Each number is 200 + 20 x the weight over its row's rms, rounded and kept within 0 to 999. Layers, rows and columns count from 0. The size before them is the row's rms in percent of the matrix's.

# layer 10 MLP gate, 512x192, rms 0.188, rows 10-21, columns 96-191
102,228,218,175,212,197,177,209,191,190,188,206,204,203,184,221,216,217,255,216,205,211,179,236,194,212,219,201,218,215,169,178,226,161,200,253,164,205,191,226,220,189,216,169,191,208,209,198,176,187,190,209,205,208,175,223,250,226,208,175,209,193,242,185,197,190,208,217,216,186,194,161,199,191,196,209,198,181,173,225,199,198,164,190,227,182,189,203,183,168,205,235,218,201,178,210,218
095,218,156,229,250,236,188,140,210,221,207,202,203,237,169,206,205,219,180,207,214,188,228,196,216,202,174,188,164,196,233,211,185,189,216,204,175,222,203,195,168,170,234,178,221,224,188,218,215,186,201,202,173,203,187,199,181,176,194,199,204,191,220,194,172,166,163,200,221,195,190,208,211,203,214,193,201,254,243,193,192,197,209,230,188,237,197,235,205,189,192,230,191,176,199,178,201
100,214,206,175,213,198,201,213,159,188,216,168,176,206,203,192,204,156,188,187,185,195,209,220,233,186,186,211,169,210,196,221,186,188,213,210,208,225,210,179,227,195,245,191,183,233,190,174,180,177,187,161,227,200,216,204,233,221,195,193,131,225,199,234,221,189,225,216,186,223,236,203,198,209,206,187,207,210,216,198,219,221,192,214,205,230,223,194,216,190,190,184,191,208,198,203,202
106,216,200,191,205,192,192,206,190,207,226,206,200,211,212,206,224,174,203,241,222,194,229,185,225,195,165,173,204,235,188,164,184,166,203,232,162,189,204,192,206,195,220,176,221,206,172,210,213,190,168,219,201,208,213,216,197,190,204,162,213,200,195,204,170,224,205,181,192,211,184,223,186,200,196,176,190,237,182,238,194,238,194,185,189,206,204,173,186,224,170,188,218,226,191,197,189
092,202,192,198,228,214,203,212,169,176,202,183,174,192,184,198,226,201,207,195,190,199,205,210,160,241,192,200,177,185,166,224,189,201,202,207,198,234,205,227,162,166,194,197,198,211,219,154,213,225,191,213,229,211,181,185,206,179,202,196,224,156,194,225,179,200,229,175,159,205,242,207,244,219,210,182,186,196,187,192,190,218,232,195,200,246,189,205,213,188,212,219,197,208,226,196,163
107,229,178,184,177,199,224,176,205,195,164,189,185,223,191,229,169,205,187,223,196,223,221,206,200,185,181,182,211,188,218,186,216,197,200,218,184,213,208,221,188,199,164,192,183,232,200,162,194,204,199,196,221,172,202,215,201,235,208,190,181,174,231,211,218,199,185,172,178,231,238,210,226,173,176,194,170,207,198,209,255,171,219,193,206,230,197,235,196,225,181,184,189,188,211,205,222
099,208,183,173,201,177,209,178,211,169,212,178,231,182,205,175,252,175,190,185,180,188,241,214,190,185,246,180,240,172,212,171,190,226,192,203,227,189,202,206,191,187,222,207,209,228,233,221,191,205,215,225,209,189,206,181,180,205,169,220,188,204,200,200,177,186,229,202,183,180,189,209,187,203,197,201,204,192,188,184,189,185,189,191,210,166,253,202,187,209,184,227,242,219,211,222,206
103,217,187,186,188,223,215,231,194,169,162,249,169,185,169,190,200,197,220,187,175,197,183,218,142,209,190,190,218,211,178,194,198,169,193,202,217,218,192,205,185,181,216,167,202,194,212,187,227,213,197,200,196,221,193,215,230,210,219,193,205,205,165,172,168,229,231,170,213,206,209,172,204,182,186,157,178,204,219,223,200,210,214,198,181,231,206,248,218,161,170,173,183,200,224,188,200
095,178,223,217,224,198,182,233,195,201,198,198,213,228,211,223,206,192,253,221,194,186,148,224,212,198,191,193,201,211,207,182,153,201,220,216,221,201,199,226,201,207,207,212,208,198,199,183,213,173,209,189,208,168,203,179,213,219,215,213,189,197,188,184,183,193,220,181,165,220,258,195,223,208,227,178,205,220,229,235,197,192,207,247,196,229,201,155,217,258,197,198,196,191,180,226,165
102,172,207,180,187,194,175,213,189,188,212,198,177,192,231,197,191,201,222,202,185,217,238,197,190,217,175,199,191,197,228,211,228,227,213,210,184,242,167,203,212,187,201,202,201,164,219,170,210,205,187,198,186,159,180,197,179,170,218,159,219,203,224,214,186,218,210,187,185,214,196,179,220,200,202,203,192,171,192,213,183,194,165,235,179,205,200,181,169,234,232,174,191,210,217,199,196
098,177,182,213,164,211,198,205,190,202,198,185,172,170,195,190,180,200,208,221,222,203,193,204,191,216,197,232,174,205,205,199,225,181,196,210,139,197,182,198,203,197,217,242,162,202,183,229,173,196,189,217,191,174,167,213,186,202,224,201,218,235,167,212,181,168,224,223,223,230,210,196,186,171,162,203,166,196,211,199,212,234,217,191,210,193,192,237,188,205,175,200,225,238,178,185,218
094,215,205,196,201,190,203,223,209,202,174,234,216,193,166,193,194,183,201,210,213,191,217,203,201,209,179,220,207,194,205,248,185,179,222,202,189,206,202,195,195,198,235,185,199,204,157,198,228,177,216,197,201,194,216,198,221,169,188,241,194,202,148,217,173,179,217,205,137,186,206,177,206,157,230,186,189,190,217,175,161,163,191,220,191,179,191,178,199,238,188,209,230,191,203,188,185
# layer 10 MLP up, 512x192, rms 0.195, rows 10-20, columns 96-191
105,227,228,202,211,176,197,188,228,222,205,170,206,235,225,188,222,236,205,205,216,206,197,191,190,211,201,174,204,224,189,181,173,171,219,180,212,189,231,190,218,198,184,214,137,187,180,205,207,209,192,189,207,209,191,193,243,191,178,225,188,189,204,179,204,175,200,204,215,194,240,220,156,237,183,208,190,220,214,198,197,202,214,172,198,226,218,225,174,184,205,207,220,182,193,185,200
097,217,162,197,214,181,197,211,207,182,221,174,212,187,213,173,219,197,192,198,161,199,200,171,204,192,194,226,190,208,171,141,177,203,189,210,191,160,152,171,204,180,215,208,154,197,198,225,191,206,170,205,204,176,210,204,201,211,218,215,188,201,164,224,227,211,236,223,147,184,209,201,180,202,191,193,199,199,193,197,226,227,189,176,202,211,199,176,210,173,190,179,222,228,209,244,183
104,213,189,232,213,224,174,219,214,180,210,194,156,179,177,173,177,217,207,218,216,184,161,225,192,190,204,233,203,210,205,191,199,214,185,191,244,219,193,197,193,212,183,178,203,169,198,185,173,179,208,186,211,212,196,193,172,225,195,169,188,179,201,222,185,225,185,191,182,206,215,176,180,192,184,188,192,185,190,201,228,213,213,211,205,220,180,192,206,251,190,239,195,175,215,170,204
095,158,198,187,221,225,219,195,181,221,168,174,220,191,180,223,202,200,200,162,206,168,187,205,177,232,219,183,217,213,193,180,200,198,224,183,229,158,175,211,173,202,186,213,194,204,197,204,219,196,210,224,203,243,182,209,194,202,198,228,212,228,163,204,175,175,167,174,222,170,210,193,197,204,211,186,227,181,184,186,228,194,174,251,215,201,166,252,214,192,204,230,213,164,187,192,189
096,184,163,191,211,186,207,215,216,189,180,146,188,196,195,214,203,195,200,197,256,214,237,198,174,203,190,198,179,179,187,199,195,207,181,185,213,186,224,213,197,163,201,165,193,205,205,229,214,212,179,191,212,182,190,222,183,193,210,212,194,218,171,179,197,205,183,200,198,191,191,266,190,211,215,174,194,183,232,186,216,228,207,228,194,187,195,192,203,193,217,180,219,250,225,208,169
102,192,196,186,194,184,187,202,238,176,180,156,217,216,184,184,195,213,182,200,204,172,225,180,187,170,193,194,186,212,202,179,179,210,185,163,179,179,183,204,218,237,208,226,138,223,208,170,219,228,238,206,186,224,207,183,221,215,187,193,139,163,171,219,172,234,204,216,192,157,207,210,209,232,196,204,201,215,172,211,173,189,195,175,195,210,227,187,244,168,216,202,222,212,226,208,204
103,183,235,216,208,173,204,156,212,227,212,199,217,213,219,208,192,181,188,164,221,174,187,198,195,185,178,172,223,215,179,209,187,174,224,234,213,214,200,183,182,207,235,198,185,200,204,179,219,219,193,186,207,198,184,202,196,193,212,199,215,181,170,194,220,186,187,206,192,192,196,144,160,174,182,193,155,182,203,209,202,206,229,218,234,167,211,177,209,217,203,209,202,170,203,221,215
107,213,206,216,174,206,224,187,182,188,206,186,194,179,214,191,175,186,224,210,218,200,194,222,195,225,197,149,161,198,208,189,213,200,204,190,184,219,169,224,187,204,178,172,220,204,192,175,212,165,215,217,203,240,233,210,191,170,196,244,217,203,214,200,176,200,221,208,194,181,215,217,195,168,210,190,217,212,197,233,200,218,194,201,217,219,221,207,212,213,198,217,183,168,204,224,201
097,217,214,176,187,163,209,176,218,198,192,193,253,147,183,182,188,216,215,198,191,183,208,202,191,242,165,203,202,237,191,193,198,219,197,247,188,175,208,156,232,219,208,231,193,186,210,182,180,202,235,201,183,169,199,184,188,179,175,220,209,192,181,204,246,150,220,201,214,236,207,215,226,213,211,182,192,164,175,193,183,178,201,211,179,236,207,207,176,204,163,208,194,206,198,209,206
096,206,213,188,238,197,226,204,225,197,201,218,176,180,232,222,232,182,190,214,192,230,203,207,178,214,216,188,190,241,195,222,196,176,178,165,218,213,206,211,169,183,194,209,223,203,197,211,206,203,212,205,211,171,226,207,201,195,217,214,198,217,178,193,180,225,199,197,200,177,186,203,177,212,186,202,216,213,192,174,175,177,228,220,213,187,251,171,206,202,176,207,192,176,206,212,161
100,211,180,207,205,153,173,197,246,234,205,206,204,212,219,240,210,200,179,217,191,174,185,193,214,198,201,200,230,167,205,192,205,219,178,240,179,218,209,180,190,162,217,208,210,194,194,199,206,186,177,204,232,171,194,201,219,138,212,157,223,202,226,200,198,214,196,177,202,202,186,195,202,223,183,193,189,180,212,200,178,184,216,181,232,177,187,208,184,199,199,210,202,200,221,190,198
# layer 10 MLP down (transposed), 512x192, rms 0.182, rows 10-20, columns 96-191
098,231,191,227,222,215,215,188,194,193,240,227,188,208,203,202,229,178,209,173,222,208,183,176,197,189,210,199,214,241,219,187,188,210,236,164,170,164,214,189,201,198,214,196,228,180,155,221,188,203,166,194,192,160,177,215,224,177,191,204,200,221,162,185,201,171,209,227,214,164,177,201,179,228,175,206,205,224,147,196,216,187,203,175,229,215,177,183,184,165,201,199,228,171,187,189,185
104,197,209,209,195,208,218,213,157,202,215,222,175,171,173,179,200,210,192,212,220,201,174,172,204,192,187,223,187,231,202,210,229,174,192,211,208,234,217,187,219,213,183,205,223,199,197,171,210,202,195,253,201,175,188,181,194,233,211,198,242,216,202,195,157,213,199,225,176,170,203,200,207,235,195,169,176,205,231,179,216,203,179,195,206,211,210,182,242,243,241,211,182,185,227,203,197
099,213,212,196,239,218,198,184,194,209,220,203,238,212,215,195,219,208,198,205,221,229,208,175,184,204,141,201,159,231,174,198,187,178,272,193,223,175,210,209,179,191,154,177,219,214,216,195,184,204,196,225,191,225,227,197,199,163,213,222,199,225,193,203,217,178,171,218,184,229,212,224,197,184,207,227,198,179,192,207,166,204,169,189,166,215,173,168,184,193,217,197,219,218,174,203,229
098,248,137,198,208,192,186,200,149,216,233,186,210,167,211,208,175,238,256,190,224,236,212,209,230,184,208,183,201,216,200,222,187,206,178,230,190,184,214,194,211,173,186,195,218,176,186,221,177,234,230,213,193,210,214,203,181,199,202,189,204,181,178,216,194,180,207,219,208,201,202,202,206,188,211,204,229,179,231,207,188,218,235,154,199,229,218,174,197,209,200,208,211,245,156,217,209
100,192,220,218,225,222,169,190,236,201,156,194,186,215,198,197,199,178,181,206,211,185,190,200,209,210,196,169,216,161,198,198,224,235,213,202,217,209,193,194,202,204,213,193,199,218,191,216,248,206,196,205,200,208,188,196,195,239,195,211,189,174,219,207,195,180,206,175,195,161,200,211,206,203,210,189,194,179,265,189,214,182,218,181,245,196,192,240,184,203,202,197,227,193,200,197,154
100,249,193,246,193,194,195,154,184,189,207,201,219,194,202,204,200,220,219,197,178,231,205,178,208,186,180,175,152,208,195,214,209,197,237,197,195,200,201,170,206,177,173,212,194,206,194,211,215,180,202,183,200,191,212,196,217,220,219,163,180,180,200,178,194,192,210,173,182,179,226,190,181,186,194,192,220,185,185,172,178,194,213,168,173,196,206,194,225,171,208,180,202,223,205,188,199
105,192,202,190,232,198,190,190,186,220,232,185,223,197,188,186,216,203,203,202,194,216,193,182,230,148,184,228,235,173,249,164,200,200,236,171,227,214,230,225,233,179,180,222,208,209,201,215,208,176,205,173,183,164,228,178,224,206,177,170,215,223,226,224,140,191,218,190,199,164,180,207,214,203,200,187,192,196,188,205,208,206,209,197,206,182,189,208,198,195,194,215,202,182,172,179,206
102,187,220,205,198,191,185,217,167,201,171,211,193,194,215,237,227,180,213,219,202,224,218,225,217,201,172,192,218,183,213,188,166,158,244,217,174,198,180,170,221,221,200,184,197,202,221,222,229,222,236,212,225,219,214,245,208,196,197,199,216,161,221,195,179,154,190,208,191,182,225,183,194,199,179,204,196,194,181,215,190,168,212,203,169,205,185,202,212,182,209,193,222,192,206,188,193
099,206,162,227,209,187,199,190,226,197,184,166,201,216,220,243,199,188,154,180,191,217,210,212,228,225,212,187,201,188,207,171,200,215,198,182,222,153,230,202,175,206,186,195,194,212,215,226,188,189,196,219,201,216,183,186,208,231,201,185,191,203,203,167,173,190,228,168,209,200,225,198,198,193,236,174,209,228,214,223,242,178,180,229,232,190,219,176,213,203,232,185,192,209,204,167,243
095,189,199,201,201,198,186,196,208,190,186,207,197,218,221,196,153,195,217,188,183,189,240,206,170,192,204,225,204,192,204,207,178,211,182,227,217,205,162,221,212,219,207,207,204,241,197,224,222,233,213,211,180,156,187,224,205,165,187,211,180,213,218,178,189,208,166,188,191,191,248,190,215,215,209,173,214,219,169,206,211,225,167,217,176,228,176,196,213,228,198,203,174,199,244,201,214
104,235,205,209,207,218,203,199,197,177,226,187,204,187,193,230,196,211,225,213,228,180,220,182,217,200,189,213,232,197,187,203,241,199,213,156,208,251,187,178,202,233,209,171,203,214,215,213,175,155,173,179,193,224,214,208,227,222,185,198,221,177,198,196,209,188,189,197,188,214,211,199,209,241,142,169,200,206,207,165,216,227,220,210,166,224,201,193,194,203,157,194,207,179,200,235,194